{"positions": "rope", "rope_base": 10000.0, "qk_norm": true, "bias": "none", "parallel_block": false, "lr_head": 0.00798, "final_lr_fraction": 0.0, "train_tokens": 373800000}
Each number is 500 + 40 x the weight over its row's rms, rounded and kept within 0 to 999. Layers, rows and columns count from 0. Numbers have three digits each. The size before them is the row's rms in percent of the matrix's.

# q: layer 3 attention query, 128x128, rms 0.0588, rows 117-127, columns 64-127
# k: layer 3 attention key, 128x128, rms 0.059, rows 117-127, columns 64-127
# v: layer 3 attention value, 128x128, rms 0.0587, rows 64-99, columns 64-127
# o: layer 3 attention output (transposed), 128x128, rms 0.073, rows 64-98, columns 64-127
q117 091:452461489443477487489552507523510496538538486514513528450548544460487562529521543449521441529541541525524597515474475556398492461515494553565483436464540485572581476528487471444546593501459497
k117 087:508483509529510500460503489497572546502520517469494493552578454465558487536536508453516495591464487455494485485509440503445491538545510465523461483539474535508505515567453537509543506437474406
q118 102:505489520597434514496515519556534466555554564533555509479522483530501539509565465527488538500521534492524497510518534549475528512494516475445560442441522535490524532478524497468512477443449563
k118 104:453570464440473458454500516532500536547556576510509511568530421485521549478533525472474513542516487517474478523537458496534500506456513529492499533521514508457445541490533537550504579575535452
q119 099:557560509566471461520511541471468535513540419537459447444529468545486537566527387583552527477539445486528533523388476458526549518526490461444520517497501543494530493519499448550513517480509515
k119 089:608538485531530453556508485582481543532482517517473452557424504481460518500385552504540507465578532501445536499505424475499445523516496451472510517483500512519518569553488503506509558515541497
q120 091:532489432479480513472515419522529562527569441472481513495478571483474494511501427512565518490466433509532504422511432504507491487504450519419495460490498560552517505528475496510492542471443503
k120 093:486500484481441517461467514527531499454517480497526493424520476490499501556438526509576470475516462454434479571568422502562491533505448505511472571511566484478514507417468468472421533492638539
q121 105:570457543455548433460523435466495513467516463475468523530533455496492477500425473514491485514458528545515450471479517472494519474493497557476503470537562523519515452503518498427500555505519487
k121 123:478495486551529523523563583414463494486527442475451470504492503519488518494518470576516535449439552481472546509532540497462590609546518476493509517434426498487505489447528471475442415544510470
q122 103:541575467541396534522468477520505514501463563509507516472502479528499472490515493527502542543507546504470439417497524476473469512496453504489450553609436563548518547535525496473504484469450520
k122 088:451507490478499498532514472473510551488600523504452615473397486502466503524441495567444481530500476452518502566441521501510492498476513536499479568509602497508453500483521498576514476470475420
q123 085:498509480485437490496512549484442467554497482462492472433492567469491442494453457488456503537504462456529564587475474470538505511436523502515491456448567471594571518457525528507535476544425403
k123 090:458481532468494452553533414589499493570514479524497479478575496531490480453494592535461521519521448566487502504519562502471445465495571526468468462552607529473513478516400522507432446441522513
q124 093:516551489510481474515563557439466503530505491479440459472478564514574534466545585493517491573471537523457482575509484473504486445528470492513542494580512523426514507463451512559484510547447534
k124 094:470578466443502498519522477565560520478546482463547523465506432491518525524580563465517499536489546482556494406572492416460477477498588427489473435438483480551466501493504514561550515508420471
q125 101:480493481417468468482452494510517492506513502553526477475543483468513489503492499467498589453548501532443535452528478568497470516504448485499577593430465427573477475537471593515526486474560468
k125 089:479540489526573496501491532542509513482485503515507425422524457488474529440501513551509427563408434497514521454441543498596541513506437449512488496482459529479527486516486506538433553463494507
q126 100:517439428506456449592464547507536560492493529535457489419471535609514542491494461531497505521450514456515453530514488469521526525478472530485528421500513421448538547480435433481477422473439483
k126 083:461530492493496427495420464450432542472569531515506535526405466477541493511563518516447458470577566507547497538461431490533536432527533438477549530466525489464481495503519530467556463517526468
q127 100:520536452468525490504508505546525518489463548433495493488512438458515489399522473462516571502471487474510507417475550424531493477562418582484535461505491490556581562478531541569556475468523510
k127 096:446484467453481451459477498538472509564431488473514469402513539516479454581472506460543460496512484507524505540493528498543412524522424581448475504514491515473550536445452475537477470461529548
v64 090:497557471457601490551487520497507481549513470516480504485496523596424583510440534506473478452541520460499458482442493529450534525422540539472525526533534438476490463538502496514566490461556520
o64 095:498469481506535451498453501501595506550491451556427388460446532458493560507540540549549508533542492504479448568433412492497508517507537459453532576518520481448483527500398489524501519455479581
v65 097:544461478503559542526513402500515531523533490480478461539464482437604468426571517551522544588489486462499499458517500597460458504521513456459483566509523508534530508527485491492565392509502442
o65 112:567530391453501480447543484486483451461503499424475528468477477494522503455553492526539526516442489457523493472494461534471514587494466462542497557489524480535493524493541500468546470468540514
v66 096:454471496497456507507488430471470496487517533490473444511547475507517516540486557547523533526492477435530566521534452508553531456577510522577475524517468499512446474491505525463607511505551475
o66 108:525420389488435548496545493447508421534513491455484512512482536490523447495520561489480571525455441494481572428573495523499539529490488512491495531568510466573521456570431517530518468514585458
v67 098:481479445534444527568498479513539465508520481468473485516531476435550442446508425547475457457498473545441494501452439511472542482521429529434520508503524482463512515523488470526571405579475521
o67 109:530478555562511504512448420554445458507513516496457538444507526438525543467465515555579512509447542559531510505504465524483555514515455487508478476526488486488507453544505507526540532506523517
v68 101:514523545444469496497483456466554467509469449537494544519487506552489548526432449529473441506568570517502479503511468550497563527499511567481464501441515461576483466494501630501536464479480502
o68 112:521506442501470490518512462485573521539451518614476432557449493475479528542446508485539385528549524473523578539523489441511474486510505494513502561506454495515514488595489511510503498467534480
v69 091:454418483481542564531508495495495444582492492453537495476527453521465482502502533478503514541516417503503432477472476488536509508489490496543526523495508472549498479478477378557504613536512555
o69 093:460523469472515483526451505545460421539508468443499498466545494536527502535529551513492536491503447554481432492575503498507546487503446490495460480440491491502526485467470478511490556562542534
v70 085:462585541421531569506474424496529530550490489488533472529530517526470518448507443513509503557502542486499466515533435478525456563473498430517495523523537541441550435541473497481406465452480575
o70 097:482616559481479448527490441561499430490516501536451466460582489536528513445523448506494544543478544473512454500602417481479516477487457464487476473523559571525523492459492496496477499407432547
v71 101:566463551515523495516518506504546506449499555481511538444451523553510479432520522538494553496498529517532527562492455488464505520470532539467486519554481503502523510466478490546533560575485543
o71 114:578537498502513490554555603493588463413499495493491513513489572484552460512587559515425500486480555487526509483475504448493517527591563512509512515528511461491494515442451473430490526592545506
v72 089:582503485469535507498505530489546526431501468527540473476503504484472449508528580516528558483524479517493472459483519493536491449397517483389542465529513475570501484508473466489493486445508443
o72 095:495496468449596432500464529509518539428516506496570476504508461480481468480553436555434512469513495494490435504486530510488517485518406458452502520471516530413462513490488546438518488469481479
v73 100:472471517467492478558469559499436505508565456485528449499437451495475514551466542525468518542544479530602541422487520476453595501451565565581498547439498500570461567507503505542439531488463481
o73 115:426494403486511418523569482552491451495513456546514561557422481523513496478492543517538430452541471512554533455518531472562545437511567532486516498471432530504445510550460440463504525514486488
v74 098:532488460475457461569532539473468561459503550520511475500552516485455475512484469461521443559523595478514495493529529505552542447465426489456475415540531564464474518533489421516606488456465510
o74 106:525510475540487549546532518488443545481529564481553474564520490473552555515465452543529512502536547482594444490433540487546524458479426559442542454549496503473460558504533543464528486538510544
v75 102:486441421520453532517511565496555486495526495477428514506487476427466517477483509457478494441494550550449483502517522545511552501496555456516501517533477452524480405517463527525567490554459541
o75 114:436477490537432506459432490512514538535512482521510451551478534525490533494441504487499551532543548531473382451511488480494557522538484555459505503470524452549491438488543528583532559483587498
v76 095:438487516540489419507492531531486516482563494495524434479480464549454404469524468485509506462429494483527526460473453461491448465477443484579504491448494489494424498466430537497621490443484462
o76 101:506548432584474520529516498504483498500501498496512474526545484482501453495482519477489503496508585473498603443471494484524417486471527495497536535453462443524412554542459532462581525524485497
v77 092:557465497487598485483502513427513417584460521536493482507469524572443540590475488507505477469538454559442534514539477510536492471487555491574556463516504484569478485436448510476491539519447476
o77 101:484440488599528441486461514553550515581476504540508454482472462536451433565432442535452531466544505492434503482530483491474514488535508552451521485518492516465503533493513517545555568487444449
v78 087:575483538563500466490521430435468535492460556491453571429475520508509521471531514526475504583523533543458573444475524502511451513582554487526472551532492543519468540473551511487508544567493402
o78 094:577530538524534593489504544443454506546457541474540493472441530561511532485512413468466456498552457494557513496593469478509459475495590518462490455461450489560524528457549469534492537576558456
v79 091:460492606500509500512521488482512553488460479496490386444526474471405470536468485487516503481549533530485490505456526417582622464560478522471522472557482514488494523491567500542539502461537536
o79 100:490497521539581524589548467520488519559500517492556501489503534428443486514499514586522451521542500482520490506508540459496568467518523520482474472615464450491460513500505524413451551518527536
v80 100:447560529481471432460615499510487472549488472441420472516508488557469524544500540547483448414518411425444493448513524519499557440514475467569493483518500447427533497503463536515496482451431518
o80 110:484431450508452440480513462519466516614506464489474512513535566461486549480482550536526474460507445475473557433500503513523557575460516449522506496479495550464543467545430485500463568456428599
v81 101:534511501555493545494521466487487462465455452421504443502514502520488551522526466478502503518515483526518517500468474498489525485477488454578524586490523467436533468444539579552499388414430507
o81 115:548516445517485467507622438464467492516559453463459501481504477524549538486543533483505516497530461454478566500495471505503484545540554468511523523527472523462492488519472485471509546423434527
v82 094:523521485463464538521535420519492499561470539547513388465504568473483487494559479531508388521539427571423473517494544453427599577518484474540476532497498507478559465532560503538548445493482511
o82 104:507491448522484546478495415555484425558463510541515476473457561506496439430525503552558525495583477507528528525447450503471584506499489519512448441588493462504528458494562493530514475432465508
v83 100:520493484488488520476506539503499422502557507505516552491527493511538575516515543547505477465492520487439541491441508437498494529508541523453588522577543476465487458455560480584436549577508485
o83 107:545407547538565505475409520561510488505539507514478524445446543527498561512494489532458530491521467516466582473557495466504502504566559487410521443473541494470490464561453510581468493506458441
v84 110:527508520457452506498529572530475470459482457564560506475535478484466474567474506520512452401514486592535474510524431486498465478464450510450537537480499558528524441404516581422424455572502536
o84 115:456552507497440485502498478551490498473532524549494540521513416489530489505506547463445549463500597536499546487517581526458465477555465520531461542517522553436434395529489492497524519451501506
v85 090:471475483428532520522526484535571526540505423509503466495476539504493527527508490472469486442532501508492480490508544516522479518536553537538422417484422421509586553489574533431465552542433531
o85 102:439504486519477494520451455576572506494423513533493518544535567468514498483493486488508467537471494506526429489533551496513522534474552480598431442462500448490555447468483544476473504499481554
v86 087:503449438469424489424502503486482561469485454489421563522485549497493539452497551476516498491539436504539520435561461500481538509503459558465521503511521446442525477564429471466523620485430565
o86 096:507450463478504481455417550536525522526478545502499432535490558519519531504542496386565502529486521471482477467569480435515573422475472501484480523492473466528586436567461525480453554493497588
v87 094:523509451481463483392566466505459508487408536483551573535459457522563448527509508508491512483512483500517537459571479457487526546496411501492527548480596595512547483482517514535525525456479543
o87 104:547527434449471513450561536519494514591500537464464521449496444535563459506617559438520523481519555493460600473518549501454520462517462496499546517499495515491505479551508539479448541472532515
v88 084:486538438517542560485463441533521493562506527420499474543527529539524447520533473467457464493456510491450491525480562423496427551531436488555540501584525536496481463561503454569568494553540505
o88 090:519466516507531542466520415589485431531559489436465522497493483581508469494536508503510540526434532531446471499514480538488514489441489478438498381553514513571477536488489494563453468495484452
v89 094:528520528541489508549507504478565482495512503489586504501477427429481554551526485550426497573500546511492548558593571463530525488493472510524492420509537447479478511513489462544503447475501479
o89 103:529499510521510546504561495517516474503549522561576537563616514459490540516406504573496493513483476527573535531581476526594557504495506516491490395431472510462496531505575496481487387511465477
v90 080:451482493472503405509491552494488523520455526507470574499477436541503478486527550522514518500527452496572527470541454535518489414518448478446499555535523567449488476553416462488527496476510470
o90 092:429536466436509497486493540511508511525522527591480466522479441609511594543501540444512548504481557476549472455474495529529503461522470545428510569492510554512540517469507484498520503494550524
v91 103:456476500465447511563508529486525460547493494466449574509506511494473461446445487405427504522449577445476544513486535544490492501523493504543525517520472506501550560552521471526563505474486528
o91 112:509499549482528520511492488428452495557442489440424517581517514443508487565470412471523455516522578436533452514528486496492545499438523501511480484500506444474504477545469429505471568558507551
v92 103:504516495514475448503488476500491566565465466538499459512433567447546448516466563504518439486521495457459528532563506515483500441561483462433469413475565471493516567518513479459477542491521476
o92 118:520494533514547417462475486518473551569441542488541603501464509424461446493484511491496487517491485471532552465478528543500570532459488529547470520584559468470512491517544551395434524536457520
v93 084:420515465536437541491442504509482569462489430513509538495491486500478526546500524492483558495416507469546576544541449529514571443524542475506467395523453471486451489454530536461423500516466442
o93 090:494500485487442493506499514439522519475465473490493541561535531452518442472483510438357526495486446500490563436534519505546520497464560486509449479523487497520436472525487562500490510500526415
v94 097:462539531535433484472503516481517490518563507572526491519446569514461459483481548552496507605511535574486472476470552478523573498479516453484419467488546462456481471511453480500460526433547497
o94 108:505543508481502507529544488467432481445523478554496489530484588558513466470525523547487499552526451550525586570418482537566533393479495463460541473464497487527489561503551524479547503485485566
v95 089:512547469518505481550468509563513509484452507484511433566472587538463518481491506533522429416485462473435450526447565500453473491394470533504511433543537540517538545486487501508574503509500505
o95 098:469518554480515490498500484570605540477440547482524452489468542539468435471475552521512449456544525481458512470353496533486465536493481518475490459573539476456496574498523476492514469455497446
v96 097:515513499538453512536529540459447505460536470507451522565481497492498467486507494477498587451461487480491538422472508499510539495517475534515533466464494586467461585466476485556575514532414465
o96 103:480518491500460554520528531512458521485471511485448481521559524504531521513487411510568541476524461473476497475514520453584494507495532482553481470405431560450459499533472531504483553535545548
v97 096:528556470433484539468438440534480513506454509438512516534457541508520444512533467511450442469472553483489509499457531491507472532544532491533500456480514564541538506495535522520479504502530498
o97 108:524529495471452456511484472568477490593447520472515574520446497523495449449543417469475473516540523499486546496511537475492451517410479513445540413519548514567508459484439498509441491448530397
v98 096:474511574478506484466521541491553504505468466471503500430447511524455464431480493500463480519618492437450433511460521486540512435551539558466492485519442470506496419398506495517542469488524521
o98 111:450446566478492524534502482529579496513451442526478439427520535458506450448518541505497421484560471465531530462469493524512505503549531479478472557544545465492552446395523500449454537498572513
v99 096:520492519541489436412482443466595493448461473529568551592449531519514497485490457472514436472477583522527540521531520513469449503624451535504553461481434476523436506447547565510553502476511503